Weights of a small transformer language model.
Size: 10 layers, width 128, 4 heads of 32, MLP 512 tanh GELU, vocabulary 8192, 3.15M parameters.
Architecture: LayerNorm before each block, learned positions, biases on query, key and value, tied embeddings.
Training: a variant of Adam for these matrices, 5536 steps.
Each number is 50 + 12 x the weight over its row's rms, rounded and kept within 0 to 99. Layers, rows and columns count from 0. The size before them is the row's rms in percent of the matrix's.

# layer 6 attention output (transposed), 128x128, rms 0.107, rows 61-83, columns 0-63
147:47 32 54 52 63 30 35 60 47 56 35 45 48 59 46 48 46 63 72 49 44 51 39 55 75 51 34 68 59 32 64 30 48 63 52 52 58 66 70 47 47 39 47 35 47 50 38 47 47 51 59 53 25 66 63 39 51 45 53 54 52 49 53 55
152:37 57 44 53 54 50 22 63 57 55 53 60 63 28 53 56 43 67 44 42 54 56 55 32 29 38 51 45 41 53 49 40 33 59 50 61 37 63 59 50 52 63 53 48 69 49 48 54 23 58 56 48 56 57 39 73 41 69 62 46 56 49 55 68
153:43 44 60 34 42 64 46 44 80 68 79 55 59 41 72 28 54 60 49 67 56 78 40 63 56 52 67 51 43 42 43 63 32 52 57 42 56 56 41 43 47 63 55 43 53 55 51 67 42 42 36 44 75 46 40 66 61 35 51 51 56 50 40 72
056:45 44 54 62 36 60 36 60 57 45 31 77 32 37 53 52 43 43 37 42 49 66 76 74 56 49 55 42 61 47 41 40 46 46 54 53 51 66 50 45 51 41 58 53 64 49 58 61 57 22 53 33 54 44 56 52 73 55 47 38 65 68 55 42
064:51 71 61 54 50 44 50 46 38 52 36 49 57 32 56 60 51 64 61 62 47 46 76 58 70 49 45 44 56 58 47 50 60 42 36 50 44 51 50 34 62 49 52 57 78 61 65 84 65 61 43 51 34 40 20 68 48 38 38 61 46 49 54 38
067:41 61 46 63 44 53 40 44 29 51 57 47 52 43 31 70 36 61 73 31 51 47 58 57 70 65 67 57 62 69 44 50 56 43 80 63 59 46 55 61 51 41 43 46 56 50 37 42 44 53 21 56 57 34 61 39 49 48 68 57 60 68 63 60
066:54 49 42 39 38 69 53 63 35 58 52 53 58 44 49 62 48 40 55 56 63 45 58 59 50 57 63 51 37 34 21 51 32 45 46 37 52 49 66 23 62 55 58 43 63 48 35 52 24 52 54 48 59 66 72 67 37 54 46 42 51 41 41 56
058:56 46 54 42 35 48 26 41 43 51 38 58 61 31 53 54 56 51 66 38 76 61 70 50 37 63 62 48 56 53 33 54 31 50 45 50 58 77 54 47 60 33 61 42 35 57 43 51 70 31 52 29 42 67 61 63 72 49 66 40 62 49 63 50
070:53 53 37 41 33 75 50 48 70 46 58 33 40 68 48 67 57 54 60 43 66 72 48 56 70 44 56 37 33 40 34 66 41 40 43 58 45 53 47 40 55 40 28 42 55 46 55 46 38 35 61 46 51 58 54 63 73 38 50 38 44 62 62 59
067:70 53 57 23 48 26 28 55 52 72 46 42 73 35 62 65 62 55 55 54 51 38 55 36 37 44 60 43 50 43 67 63 53 61 49 56 81 41 56 50 54 40 40 31 42 58 45 40 53 66 55 37 38 39 72 49 53 60 50 35 43 59 61 41
070:42 65 28 66 33 68 53 17 35 41 50 51 60 66 47 47 61 56 81 50 38 51 48 62 39 43 47 68 56 44 63 56 43 39 75 52 48 32 41 44 43 56 33 47 52 42 46 21 79 35 62 45 55 40 45 55 57 45 47 56 46 68 48 43
062:54 59 38 81 67 50 46 58 52 67 60 34 46 49 58 56 50 57 54 52 45 57 47 45 56 33 59 56 35 58 57 74 60 44 73 47 43 46 55 51 59 42 35 72 90 46 62 53 41 43 18 57 73 46 51 46 41 25 34 59 53 30 44 29
069:54 47 29 41 59 28 37 50 42 62 40 56 45 46 38 82 47 61 60 68 43 45 45 55 64 67 69 61 66 54 54 54 51 45 40 25 68 32 47 34 57 33 53 52 58 46 60 54 50 60 41 37 44 43 58 58 58 55 79 42 59 64 58 43
062:51 47 63 43 42 61 23 53 50 56 54 74 42 53 39 46 51 36 36 49 52 46 55 32 32 60 34 53 71 40 47 59 56 54 46 45 69 64 50 50 66 41 68 69 17 57 53 34 37 65 39 29 32 55 33 38 45 42 48 62 72 24 40 41
062:52 38 34 55 73 51 56 51 52 43 49 32 38 50 52 83 47 60 49 38 45 64 42 40 45 58 42 77 31 72 37 67 48 62 44 61 65 43 70 59 53 37 47 53 58 50 32 65 29 52 64 66 47 41 47 57 57 56 53 57 35 42 63 51
052:50 48 40 44 43 49 41 60 55 71 53 97 69 50 54 61 44 72 48 59 36 50 50 41 54 47 60 33 43 63 60 56 26 40 68 54 48 46 59 27 43 49 25 66 42 76 44 39 54 54 64 46 55 42 64 31 41 49 54 43 49 57 42 73
063:54 38 49 61 59 54 69 51 55 67 36 69 54 40 37 39 64 43 68 29 45 28 55 64 50 68 71 36 55 46 34 36 43 67 51 52 55 53 54 41 67 42 67 29 58 47 34 61 59 39 42 50 59 23 58 28 53 49 44 18 52 73 42 67
070:70 47 50 36 53 69 54 43 48 67 39 58 83 46 45 42 39 66 49 43 44 58 48 29 38 47 58 55 29 57 50 28 44 65 55 53 18 55 45 34 52 58 41 43 36 38 42 47 71 48 55 55 66 45 47 15 50 50 47 50 62 60 45 60
061:54 33 56 34 51 62 34 72 66 50 43 47 08 62 47 53 47 51 28 54 59 55 26 52 47 68 52 51 56 42 46 77 43 46 55 57 65 43 54 76 43 48 46 52 32 49 50 41 27 64 62 62 28 54 42 49 53 52 61 57 38 40 48 49
066:59 45 40 55 54 44 53 62 49 55 36 27 12 41 44 55 42 74 43 54 54 56 58 54 62 51 40 65 20 39 65 49 64 46 62 30 55 33 29 30 44 59 59 44 70 43 41 64 45 48 57 60 48 54 42 57 71 41 39 62 48 59 62 48
070:63 64 48 56 50 70 49 54 47 34 69 29 51 70 52 55 45 53 38 48 67 39 41 61 51 45 60 58 41 60 41 80 75 49 43 49 54 46 65 37 50 40 64 35 45 63 47 57 41 40 60 70 51 48 07 43 44 45 24 66 43 50 60 59
063:55 41 56 45 54 37 28 58 47 48 39 80 70 30 32 32 45 43 66 62 43 40 46 56 30 49 48 55 47 48 31 38 48 54 34 56 74 48 36 51 44 73 63 47 19 64 26 55 64 50 78 34 34 47 73 46 49 55 60 47 40 50 49 62
066:46 48 57 47 48 27 62 38 50 26 47 50 53 57 46 55 51 56 37 58 69 56 54 63 51 35 59 70 66 51 36 55 48 49 63 54 40 53 60 77 54 42 58 28 38 45 64 33 43 43 50 67 47 45 53 49 47 60 64 53 49 44 40 75
# layer 6 attention value, 128x128, rms 0.0896, rows 62-83, columns 0-63
141:27 49 21 49 71 43 86 51 52 46 67 66 51 41 42 40 49 44 41 46 64 40 45 52 42 51 64 60 42 55 58 58 47 67 50 70 62 61 23 42 40 65 68 41 30 56 45 44 54 49 60 54 43 49 50 60 27 82 59 51 63 42 60 41
143:57 48 37 72 43 63 60 57 78 47 56 48 48 28 73 51 37 51 53 45 50 34 60 62 49 59 28 44 59 60 40 43 52 49 59 60 48 57 53 51 18 41 38 32 48 57 52 16 69 72 59 31 53 56 61 70 31 50 55 53 65 55 57 39
074:53 37 63 39 36 44 46 54 42 42 61 36 47 45 36 70 56 46 53 62 52 66 48 35 41 46 72 48 44 30 58 54 62 44 39 38 47 36 68 65 59 51 48 59 25 48 20 62 61 72 55 63 59 54 50 46 42 45 48 47 47 48 45 65
071:55 52 52 67 48 41 73 49 64 52 60 48 52 42 60 32 66 35 33 41 36 46 25 40 50 40 68 66 45 56 58 60 33 46 48 46 41 36 50 70 62 45 56 44 25 51 45 52 59 46 61 62 56 51 87 54 45 63 55 50 51 35 37 43
074:81 32 35 44 57 46 74 43 51 62 68 61 42 65 46 38 29 40 47 57 51 66 67 35 47 46 61 67 52 51 61 52 42 47 58 36 48 40 43 57 50 56 51 52 36 51 59 80 45 52 60 46 64 86 39 66 46 55 21 60 34 57 62 55
072:47 56 60 75 30 47 44 49 50 53 45 33 51 38 46 75 59 68 41 38 42 40 41 42 55 38 64 65 56 66 66 34 65 59 78 67 53 53 33 69 55 53 48 52 44 44 71 57 71 40 57 54 34 47 38 35 56 73 60 46 46 57 43 33
067:36 51 44 56 52 48 40 53 50 37 65 32 51 72 23 43 71 75 38 56 54 47 57 43 52 35 56 61 47 26 68 42 64 44 60 54 56 28 45 57 10 54 41 43 24 41 52 55 55 80 42 51 73 51 44 32 25 61 63 52 39 61 42 59
075:48 33 47 53 38 47 66 61 43 56 39 24 53 44 55 42 31 68 41 46 61 54 64 56 45 43 51 45 48 52 53 33 54 60 54 59 69 37 48 71 51 67 71 45 47 53 46 33 70 62 24 53 50 65 59 42 42 46 66 61 47 35 64 34
076:40 34 61 66 70 56 58 53 41 52 54 52 48 48 23 47 34 58 36 50 45 40 56 61 64 61 18 62 67 56 51 55 62 44 55 54 33 47 46 34 17 44 32 28 54 42 81 45 62 53 37 43 51 59 44 45 54 52 56 49 59 62 29 49
077:71 41 53 64 44 48 41 59 52 74 68 39 41 51 47 43 31 54 46 70 56 41 54 42 46 54 47 36 30 55 55 53 44 43 39 49 70 44 62 54 48 49 60 60 71 52 71 56 40 60 47 46 40 69 60 27 66 46 29 64 55 44 61 55
070:64 38 66 51 28 45 62 47 51 57 43 62 51 26 64 53 27 43 49 62 48 53 44 48 51 62 38 56 47 54 61 43 57 32 52 66 34 42 37 43 56 28 51 60 31 52 33 54 27 29 68 63 50 38 45 61 42 45 55 52 56 58 61 43
076:53 41 63 68 50 60 65 40 52 50 37 39 38 58 48 51 57 53 36 48 39 58 41 28 57 57 39 71 31 67 42 47 33 42 51 40 78 40 53 65 40 55 57 48 48 60 64 60 54 64 50 81 61 65 67 39 50 46 31 53 43 52 36 56
078:44 65 48 29 80 62 54 44 60 30 34 73 50 63 27 46 42 49 50 43 42 55 55 58 56 67 61 52 58 59 35 41 57 66 65 50 46 50 45 53 36 44 30 53 62 50 63 50 65 58 37 53 54 39 47 45 45 59 47 36 45 59 48 72
069:35 55 67 42 36 53 43 40 39 45 57 42 57 55 66 24 44 47 53 62 67 52 36 54 60 41 77 44 61 49 44 42 62 60 47 29 54 48 32 39 50 36 55 43 45 61 48 57 44 35 71 51 38 48 35 57 41 52 48 46 35 49 59 32
062:55 51 56 47 62 41 55 49 47 51 54 46 43 47 48 58 39 28 48 25 50 43 55 43 49 45 50 57 19 39 72 63 55 50 62 62 49 42 40 42 44 66 58 54 50 27 39 53 67 33 27 27 41 55 50 93 51 63 52 53 41 40 35 52
072:43 54 46 68 45 49 52 56 55 72 52 30 52 62 45 80 20 47 29 25 55 63 55 51 40 54 35 87 67 35 34 47 38 48 35 47 51 52 54 74 32 57 36 54 37 29 50 41 54 57 59 31 43 52 42 69 76 49 46 71 54 42 73 56
079:33 49 25 65 40 37 52 61 44 64 61 67 44 49 50 58 71 38 52 40 50 20 44 56 54 69 42 37 49 30 57 44 40 39 67 42 51 59 37 57 23 55 49 59 60 60 33 37 27 61 42 20 45 43 48 67 51 39 40 68 43 47 44 42
069:54 75 60 44 51 58 39 57 35 30 52 71 53 38 53 61 35 61 64 59 59 59 56 51 43 42 44 28 51 74 51 34 54 48 72 52 62 48 34 35 58 57 39 42 66 62 66 48 64 39 42 42 55 66 61 53 42 43 44 43 68 48 60 44
074:38 46 53 55 38 41 67 51 32 40 58 55 47 50 52 53 52 46 51 51 54 38 58 48 54 34 45 23 43 84 14 62 34 48 54 50 53 57 54 55 78 48 38 71 32 41 35 65 54 62 69 47 42 56 75 53 46 56 75 43 47 60 51 53
076:53 44 38 46 48 42 44 53 55 53 33 56 53 34 48 48 38 33 54 46 55 51 62 60 44 50 55 42 56 57 43 35 42 45 59 49 61 78 28 65 66 50 37 46 53 65 63 55 42 40 61 56 37 47 67 65 37 39 48 62 56 40 48 29
068:44 39 39 36 40 51 48 52 48 36 42 39 50 70 58 46 47 54 48 47 53 50 73 60 43 31 47 39 75 45 62 68 62 67 56 45 39 59 58 32 30 32 41 47 54 47 67 60 64 73 54 31 57 32 63 54 63 64 39 56 53 38 27 46
074:59 57 40 60 64 65 49 46 49 60 61 64 44 41 27 29 57 50 61 44 58 56 50 47 44 65 38 49 38 59 66 41 48 57 35 41 66 52 78 49 59 73 40 51 66 58 35 59 40 53 42 48 54 41 34 54 30 51 39 63 43 46 46 49
# layer 6 attention query, 128x128, rms 0.104, rows 64-95, columns 0-63
092:45 35 43 24 48 45 58 33 59 48 53 56 51 41 36 49 48 47 48 48 59 61 65 47 58 50 61 54 60 53 58 52 44 68 69 37 56 67 67 52 64 38 60 31 55 62 60 37 59 59 42 27 38 43 62 40 68 73 50 72 60 21 32 44
092:55 32 44 68 75 42 64 53 50 57 58 52 30 56 26 28 60 38 63 54 22 66 61 45 41 58 54 55 41 27 54 66 55 53 59 63 50 46 42 49 41 48 42 62 25 46 46 55 61 43 29 45 56 41 50 47 74 54 57 39 46 36 50 58
083:28 51 44 36 55 68 71 51 66 23 60 56 49 56 55 63 44 66 45 55 41 58 55 58 53 57 40 53 46 42 29 63 51 32 45 59 46 39 32 57 42 50 48 60 56 51 56 40 36 56 68 73 48 74 47 76 58 57 49 34 23 48 32 58
095:48 35 53 42 56 64 53 48 49 47 56 50 62 55 49 59 69 42 52 32 48 44 39 36 35 38 57 53 62 55 64 45 46 75 39 64 65 47 51 53 51 57 41 40 36 33 54 44 57 36 24 42 83 62 59 34 50 52 72 53 43 43 51 44
076:68 36 44 56 71 39 43 66 69 29 59 67 43 54 29 78 35 59 30 53 54 61 35 63 56 56 61 41 51 54 66 52 53 40 56 71 32 43 56 44 53 47 61 62 50 51 68 49 40 56 48 58 47 44 53 49 54 37 42 37 56 41 53 56
077:36 46 63 29 32 47 74 33 65 43 58 62 66 75 36 53 48 51 34 37 68 42 70 39 33 47 68 43 43 43 58 48 61 72 30 63 48 67 44 57 47 52 54 24 56 46 26 67 49 58 45 42 41 49 43 58 47 56 27 45 53 54 70 39
099:47 50 48 35 52 51 55 47 67 50 26 52 47 53 58 56 53 31 42 64 47 47 43 57 41 53 51 59 61 56 19 38 51 55 61 56 42 58 48 68 27 55 38 42 49 35 43 30 48 49 52 73 36 56 46 55 57 56 58 56 39 40 35 49
102:40 42 40 52 71 45 64 53 49 46 35 39 81 49 62 56 50 37 34 57 60 31 61 62 61 64 44 49 56 31 59 49 38 93 39 24 36 64 37 56 46 51 61 35 41 34 29 55 60 41 37 45 71 46 65 47 56 66 59 61 42 51 45 43
091:56 55 42 66 47 52 27 69 63 33 58 55 49 34 41 52 55 57 62 52 71 72 48 48 52 45 55 49 62 31 49 59 40 27 57 56 50 63 46 50 67 48 44 71 47 52 48 44 75 51 57 51 53 34 54 59 74 42 53 53 40 25 52 60
093:09 80 53 58 37 58 64 41 57 44 55 59 42 67 40 39 50 35 51 47 58 34 40 51 54 45 57 32 68 59 49 78 55 50 45 43 61 44 44 65 50 42 52 45 70 54 35 39 42 51 36 55 53 55 38 56 49 41 58 41 42 40 67 64
098:61 36 56 35 38 51 67 46 40 34 47 42 39 45 60 34 55 53 32 45 75 34 61 33 50 45 33 36 30 61 37 45 47 49 54 55 38 67 41 47 34 71 53 47 52 73 62 51 39 41 43 52 31 72 38 76 57 46 30 62 38 19 47 67
109:47 60 58 40 69 49 40 41 50 46 54 53 50 66 40 59 44 80 36 56 38 72 42 59 38 42 63 60 54 57 22 84 44 49 47 63 37 59 56 53 59 51 46 65 37 46 69 50 65 54 70 64 14 64 43 55 71 31 47 64 70 50 64 54
104:64 47 57 50 68 45 66 83 53 56 59 43 72 59 48 40 59 49 33 48 45 36 56 36 30 44 53 40 45 58 56 29 61 57 50 59 51 60 36 48 39 64 41 62 62 42 51 55 45 59 36 53 51 45 38 29 45 62 27 51 52 45 55 40
088:24 35 63 47 41 56 54 54 66 38 32 70 65 42 60 56 59 44 62 42 51 56 41 76 57 53 52 48 50 55 53 31 36 63 78 56 66 43 69 42 43 40 56 55 52 41 66 34 51 33 36 33 66 48 63 51 40 39 61 48 59 56 50 56
083:53 66 58 25 54 53 65 63 48 55 29 66 50 35 68 52 62 37 52 38 31 35 52 47 53 44 27 45 55 46 31 51 57 62 58 66 50 76 57 20 67 28 63 68 29 44 52 50 44 36 48 54 38 66 39 67 59 52 49 48 48 37 37 46
093:40 35 62 55 50 55 50 39 56 35 31 68 60 44 38 47 45 41 54 46 51 66 59 63 40 56 57 63 66 30 47 52 55 46 63 50 34 57 76 50 45 41 42 57 36 57 54 50 43 68 55 52 42 45 43 33 45 39 55 41 84 39 36 39
098:67 41 44 42 54 25 57 50 56 64 34 49 32 53 63 48 51 30 37 48 41 50 64 49 58 63 24 61 49 36 46 45 33 68 63 22 46 39 44 51 44 29 64 32 34 43 43 46 51 44 45 49 55 69 59 59 54 58 68 52 47 42 26 58
101:38 50 53 42 41 58 62 44 42 54 52 43 39 54 61 40 56 35 51 54 26 57 52 72 41 60 35 70 41 47 64 59 55 31 70 52 49 41 44 52 28 45 49 47 53 49 50 26 58 50 52 42 47 75 48 57 31 50 53 66 23 47 22 43
083:51 47 50 78 55 50 76 47 61 57 57 32 27 77 58 19 60 54 35 46 58 70 36 36 56 55 24 46 41 50 62 15 46 45 57 40 48 32 57 63 36 48 45 60 41 55 46 55 61 57 39 69 52 53 24 56 52 33 56 56 44 42 42 51
092:46 31 45 51 68 48 63 45 42 36 38 34 57 34 40 41 49 34 22 39 77 51 46 35 75 61 35 56 59 61 61 40 58 76 52 39 23 37 60 71 48 50 69 47 55 36 65 70 47 59 50 68 64 45 51 60 48 41 53 53 54 63 35 59
096:43 63 62 58 44 59 57 54 48 54 39 63 52 73 69 27 74 61 51 57 23 53 49 46 53 47 42 43 58 28 62 35 37 57 37 40 45 48 37 66 56 37 46 49 38 45 55 42 67 67 58 50 43 52 52 39 30 42 62 39 49 57 36 49
087:59 33 45 63 32 43 56 45 42 60 45 45 65 52 57 54 40 56 67 40 58 36 56 43 32 33 55 44 36 37 54 31 47 65 54 48 50 52 49 48 51 68 48 56 56 53 48 56 42 73 51 53 57 30 57 41 39 63 26 38 40 69 50 31
109:53 39 43 36 50 36 45 43 42 36 50 64 69 45 43 37 50 60 47 41 44 43 51 30 64 46 36 52 52 51 51 66 63 59 48 49 69 45 48 52 46 48 60 57 45 45 58 38 19 49 31 38 57 58 79 54 38 38 57 70 65 41 37 50
097:44 38 36 57 54 43 71 45 40 56 55 61 37 75 53 47 45 34 18 57 40 53 53 47 58 57 47 51 35 62 36 60 40 56 55 36 56 43 50 53 44 54 74 51 52 51 59 49 41 36 45 57 80 70 64 42 60 59 52 64 40 36 49 56
087:36 68 54 53 24 48 67 85 52 42 31 52 55 61 49 47 53 49 44 65 61 56 51 71 65 43 60 48 47 39 49 57 39 29 83 26 45 55 41 43 36 34 41 61 66 50 27 59 69 33 62 42 48 49 40 36 57 37 40 59 57 52 63 69
089:58 53 58 52 59 60 63 51 70 35 49 71 61 44 41 40 64 56 40 47 52 77 62 24 26 61 40 51 48 56 40 31 54 46 64 57 37 52 50 54 53 56 48 59 47 46 49 59 37 59 65 67 40 60 35 55 68 46 51 50 55 42 45 46
099:65 43 57 32 27 43 52 51 62 61 59 57 48 65 47 57 68 37 35 50 60 57 45 43 29 52 36 35 52 55 73 39 68 63 21 73 62 51 51 57 42 50 58 43 60 53 37 54 31 67 34 67 53 29 51 49 40 50 47 49 62 52 63 35
098:57 31 56 53 66 55 28 49 36 42 26 56 57 35 37 45 51 57 50 34 44 55 51 23 35 68 39 41 39 49 49 42 50 42 67 56 37 71 63 70 53 41 62 66 37 39 53 61 61 32 49 31 67 54 60 54 64 50 54 39 52 69 35 55
106:19 66 55 54 57 53 58 38 54 29 20 54 34 56 38 53 37 45 41 73 16 38 65 56 65 45 46 69 53 43 50 68 49 61 59 42 56 44 47 46 45 64 60 53 42 52 44 48 59 16 59 58 54 51 52 61 60 47 70 72 36 44 53 63
092:39 42 77 53 30 59 57 69 55 35 53 62 53 52 37 46 44 59 43 64 41 51 51 69 48 25 55 50 51 32 58 43 63 60 45 68 56 47 57 33 46 37 48 49 48 62 61 62 52 39 47 61 43 46 50 46 54 48 39 37 48 37 51 56
092:67 43 42 46 51 31 27 58 63 64 48 53 50 55 59 64 62 60 66 30 38 44 26 28 49 45 66 52 62 57 46 35 28 75 37 45 59 65 54 63 72 42 48 47 35 35 45 53 68 41 58 39 71 37 58 33 49 67 81 38 52 70 40 40
093:53 65 47 67 47 62 43 55 32 44 52 43 41 45 51 45 33 53 44 48 66 59 36 58 53 41 42 69 60 54 49 54 36 25 64 50 54 19 48 40 42 68 47 67 37 65 55 31 33 34 55 66 45 63 44 78 54 29 62 57 24 21 40 58
# layer 6 attention key, 128x128, rms 0.093, rows 64-95, columns 0-63
091:65 48 54 56 55 58 66 48 47 63 44 59 51 37 42 51 41 66 20 56 59 64 42 41 51 56 62 45 22 46 60 42 42 68 60 30 46 57 44 36 66 42 70 65 44 71 48 57 47 47 40 47 58 46 61 44 42 47 63 63 57 40 61 40
093:50 49 57 57 44 45 52 48 58 61 59 52 33 35 40 44 49 48 80 35 20 52 48 57 37 52 57 54 49 55 40 71 60 47 62 54 52 37 44 62 61 62 33 67 56 52 19 60 65 34 48 51 51 61 48 36 79 55 67 27 20 50 46 45
079:67 56 59 54 57 52 83 68 34 32 48 61 52 61 49 61 57 39 25 70 51 62 44 54 55 51 58 43 53 40 56 59 40 37 42 51 48 52 37 51 35 70 58 56 53 64 70 63 28 54 63 52 31 52 59 75 38 62 55 60 30 08 39 70
094:63 28 55 43 78 51 56 64 51 66 67 70 50 50 48 47 54 35 50 70 41 34 24 39 53 28 48 36 48 48 73 40 52 69 25 51 53 20 35 34 63 51 39 47 41 37 61 54 52 41 46 47 71 34 53 39 53 61 62 68 46 24 49 56
080:37 21 50 28 49 31 29 42 71 59 65 70 44 56 39 65 60 48 64 33 56 50 44 44 36 56 65 47 56 41 37 54 28 44 67 41 39 62 48 61 56 54 61 57 59 41 43 56 42 56 58 50 69 59 56 54 42 39 40 39 45 48 37 56
080:62 46 62 58 49 53 53 42 68 52 57 77 53 68 32 72 67 51 33 69 51 58 35 60 39 50 32 20 51 45 54 43 56 62 34 53 41 59 29 56 52 46 48 40 43 55 47 64 51 54 44 55 55 18 21 59 50 48 26 65 47 32 59 40
101:55 51 46 28 47 43 67 60 58 54 50 46 46 57 58 43 60 34 57 55 45 65 59 50 35 36 53 76 49 40 48 40 35 54 45 55 28 52 64 77 40 68 38 48 28 53 36 38 49 46 34 59 34 39 64 55 54 51 62 49 20 38 46 56
101:40 50 52 34 52 45 36 40 51 56 31 50 67 52 52 48 48 49 35 73 56 31 65 56 62 50 56 60 60 43 69 39 30 67 73 20 58 40 57 28 66 45 54 53 38 59 42 43 68 46 53 54 47 39 66 39 52 57 35 62 36 51 38 41
093:41 43 54 53 47 52 33 50 60 51 54 52 41 28 39 43 53 50 35 34 43 67 55 56 44 65 37 61 37 44 47 54 45 29 57 48 57 57 53 51 75 51 42 64 60 49 41 45 44 51 29 48 57 56 39 58 61 28 67 43 66 41 50 50
090:30 72 55 60 50 55 75 59 49 41 47 61 40 67 33 39 47 42 38 57 59 39 39 66 73 48 55 48 54 60 42 57 52 58 29 78 69 62 34 59 42 55 61 49 81 69 48 53 49 52 36 50 35 37 45 40 44 52 58 62 46 29 67 64
103:78 47 61 58 42 52 51 58 39 30 49 37 54 54 45 37 51 54 30 41 61 45 73 43 35 46 46 64 44 51 42 57 55 64 44 49 36 56 42 43 44 63 53 54 33 66 59 52 48 47 42 45 49 68 25 63 76 47 20 51 49 19 66 48
106:52 53 53 50 75 57 51 50 57 50 59 48 26 55 51 62 55 63 31 53 36 61 29 38 48 44 57 32 51 51 36 73 52 45 52 62 27 54 56 49 40 56 46 46 37 52 65 71 31 75 48 51 11 46 52 71 59 34 58 50 62 30 33 68
105:75 48 63 55 67 54 59 60 70 59 69 42 72 46 44 37 44 30 54 42 52 38 49 39 27 48 61 41 61 56 43 36 64 48 43 47 53 46 43 56 57 41 33 39 44 36 27 60 41 63 43 44 57 48 57 20 57 63 24 40 49 37 53 40
097:32 24 46 40 54 37 51 45 59 49 33 59 57 56 56 62 42 28 65 37 58 59 37 57 55 40 49 67 45 55 50 35 27 63 81 68 73 51 66 63 52 33 64 51 59 36 61 44 57 45 57 48 60 50 81 52 43 57 55 64 49 42 52 67
083:78 34 55 57 44 49 47 66 57 52 47 45 39 27 62 51 66 35 64 30 55 58 58 41 53 40 42 49 56 56 51 35 50 46 42 51 47 55 80 30 61 47 47 54 31 47 42 65 72 32 41 57 63 60 46 62 53 22 36 52 33 36 41 51
097:44 63 54 48 42 50 60 37 46 52 44 45 43 50 48 55 42 44 51 43 56 58 42 39 45 60 53 51 40 46 63 72 55 45 54 61 47 66 66 50 55 35 48 79 33 58 67 61 33 35 48 43 36 24 40 45 39 39 70 55 65 36 37 52
094:53 57 46 44 30 23 41 51 33 49 33 37 50 34 64 46 59 53 56 48 53 44 68 52 47 50 47 64 69 54 53 40 33 68 78 30 47 35 68 49 45 46 54 61 37 55 24 38 66 26 46 54 60 75 45 48 61 45 59 57 31 71 40 48
099:57 43 51 65 34 59 87 63 34 41 51 58 39 60 63 43 62 49 47 62 45 62 53 61 54 30 39 64 39 71 61 52 47 17 72 46 27 29 32 61 38 42 54 48 55 64 60 40 40 46 61 62 46 65 61 60 36 76 55 69 23 48 24 56
080:41 64 46 38 40 47 51 58 56 29 51 32 39 61 57 32 43 40 63 31 40 50 56 39 34 48 41 67 67 51 45 33 47 60 70 29 44 43 39 84 53 50 47 53 59 34 49 55 67 51 55 51 57 66 15 45 54 60 59 44 49 56 50 41
096:46 42 43 33 55 43 20 39 40 41 29 52 48 47 42 57 34 61 30 41 50 36 55 26 52 48 41 61 62 52 51 53 38 79 67 11 51 44 40 58 43 66 62 61 59 33 59 50 56 54 64 56 47 56 55 45 45 46 53 27 48 50 53 58
095:71 70 71 38 48 57 59 54 31 45 39 54 46 62 63 19 49 44 50 52 47 48 51 30 54 42 34 28 70 64 74 46 65 42 49 49 54 46 56 62 47 51 51 54 54 63 60 61 54 55 50 43 51 47 39 38 32 50 54 45 56 55 38 49
092:64 58 63 50 46 48 46 38 61 63 55 60 67 43 55 48 49 43 45 39 36 42 53 39 42 57 41 44 42 52 56 43 63 48 48 54 49 60 40 21 52 48 39 66 47 61 51 48 35 43 52 56 73 30 43 47 33 57 27 17 34 71 54 33
109:42 50 47 70 50 42 49 47 44 49 39 56 61 44 34 44 42 55 35 64 56 52 53 32 70 34 29 36 37 61 47 53 63 63 66 54 69 51 50 42 55 65 58 65 43 48 73 42 23 36 45 51 43 52 70 67 42 44 50 61 59 27 46 54
094:54 37 42 48 52 32 63 56 48 48 60 61 45 57 49 45 23 55 42 64 58 34 61 54 48 52 50 62 58 51 50 53 43 71 65 31 55 36 43 28 44 67 65 52 53 44 15 43 52 44 68 48 65 85 58 43 61 59 49 66 31 47 58 55
093:46 50 53 64 45 45 46 50 65 44 45 48 49 51 41 47 43 42 30 54 68 63 67 80 54 63 62 66 59 39 57 71 51 25 66 32 67 60 66 40 53 35 47 42 50 49 16 53 72 44 48 39 44 67 50 60 55 33 36 69 76 44 63 61
090:79 56 61 47 68 51 50 52 59 47 55 61 48 47 43 58 56 48 24 52 39 83 39 40 39 64 22 20 58 56 56 52 53 34 41 46 31 51 34 52 43 54 57 63 33 53 63 63 43 58 45 57 35 52 27 64 37 44 59 46 47 11 47 54
101:65 42 55 31 42 36 41 54 71 58 66 59 49 71 50 56 56 43 56 48 68 56 45 32 26 60 47 43 70 47 49 50 72 68 20 43 61 61 41 71 46 54 54 33 38 31 33 63 51 58 38 52 61 37 32 28 49 53 49 49 51 49 55 34
102:56 48 34 57 70 32 43 42 61 51 31 41 53 42 59 52 36 51 44 37 35 47 38 53 40 67 42 31 53 61 46 49 64 50 50 47 67 53 43 69 42 48 54 54 49 09 73 60 50 36 59 44 78 59 69 47 54 48 54 56 42 57 46 44
109:37 53 49 42 46 60 58 50 32 49 30 65 27 61 40 54 33 73 45 75 43 55 64 54 71 35 44 76 45 47 40 47 48 52 60 43 62 42 50 65 58 75 61 59 53 64 49 55 59 37 52 47 45 61 53 70 52 32 58 67 29 33 50 75
095:65 54 78 45 46 69 63 67 67 54 64 74 44 59 49 49 40 49 40 55 50 51 42 49 54 45 43 53 38 51 58 64 59 49 30 59 65 35 52 54 48 42 56 47 43 62 53 81 48 41 54 29 34 32 52 53 38 36 38 46 57 22 62 50
092:50 41 45 26 55 25 39 44 41 64 49 53 52 32 60 53 53 38 62 50 34 30 36 38 47 50 49 40 63 47 53 22 48 67 43 44 63 32 67 60 70 42 45 47 47 17 37 50 61 31 44 45 82 36 71 41 47 46 68 43 56 88 55 51
101:34 62 41 53 44 68 51 60 30 37 65 49 37 38 55 38 37 60 48 50 54 57 75 60 55 52 39 70 42 41 55 60 40 36 59 45 28 36 54 38 66 58 51 53 53 69 61 29 37 44 53 55 34 56 35 83 52 43 66 55 32 24 39 76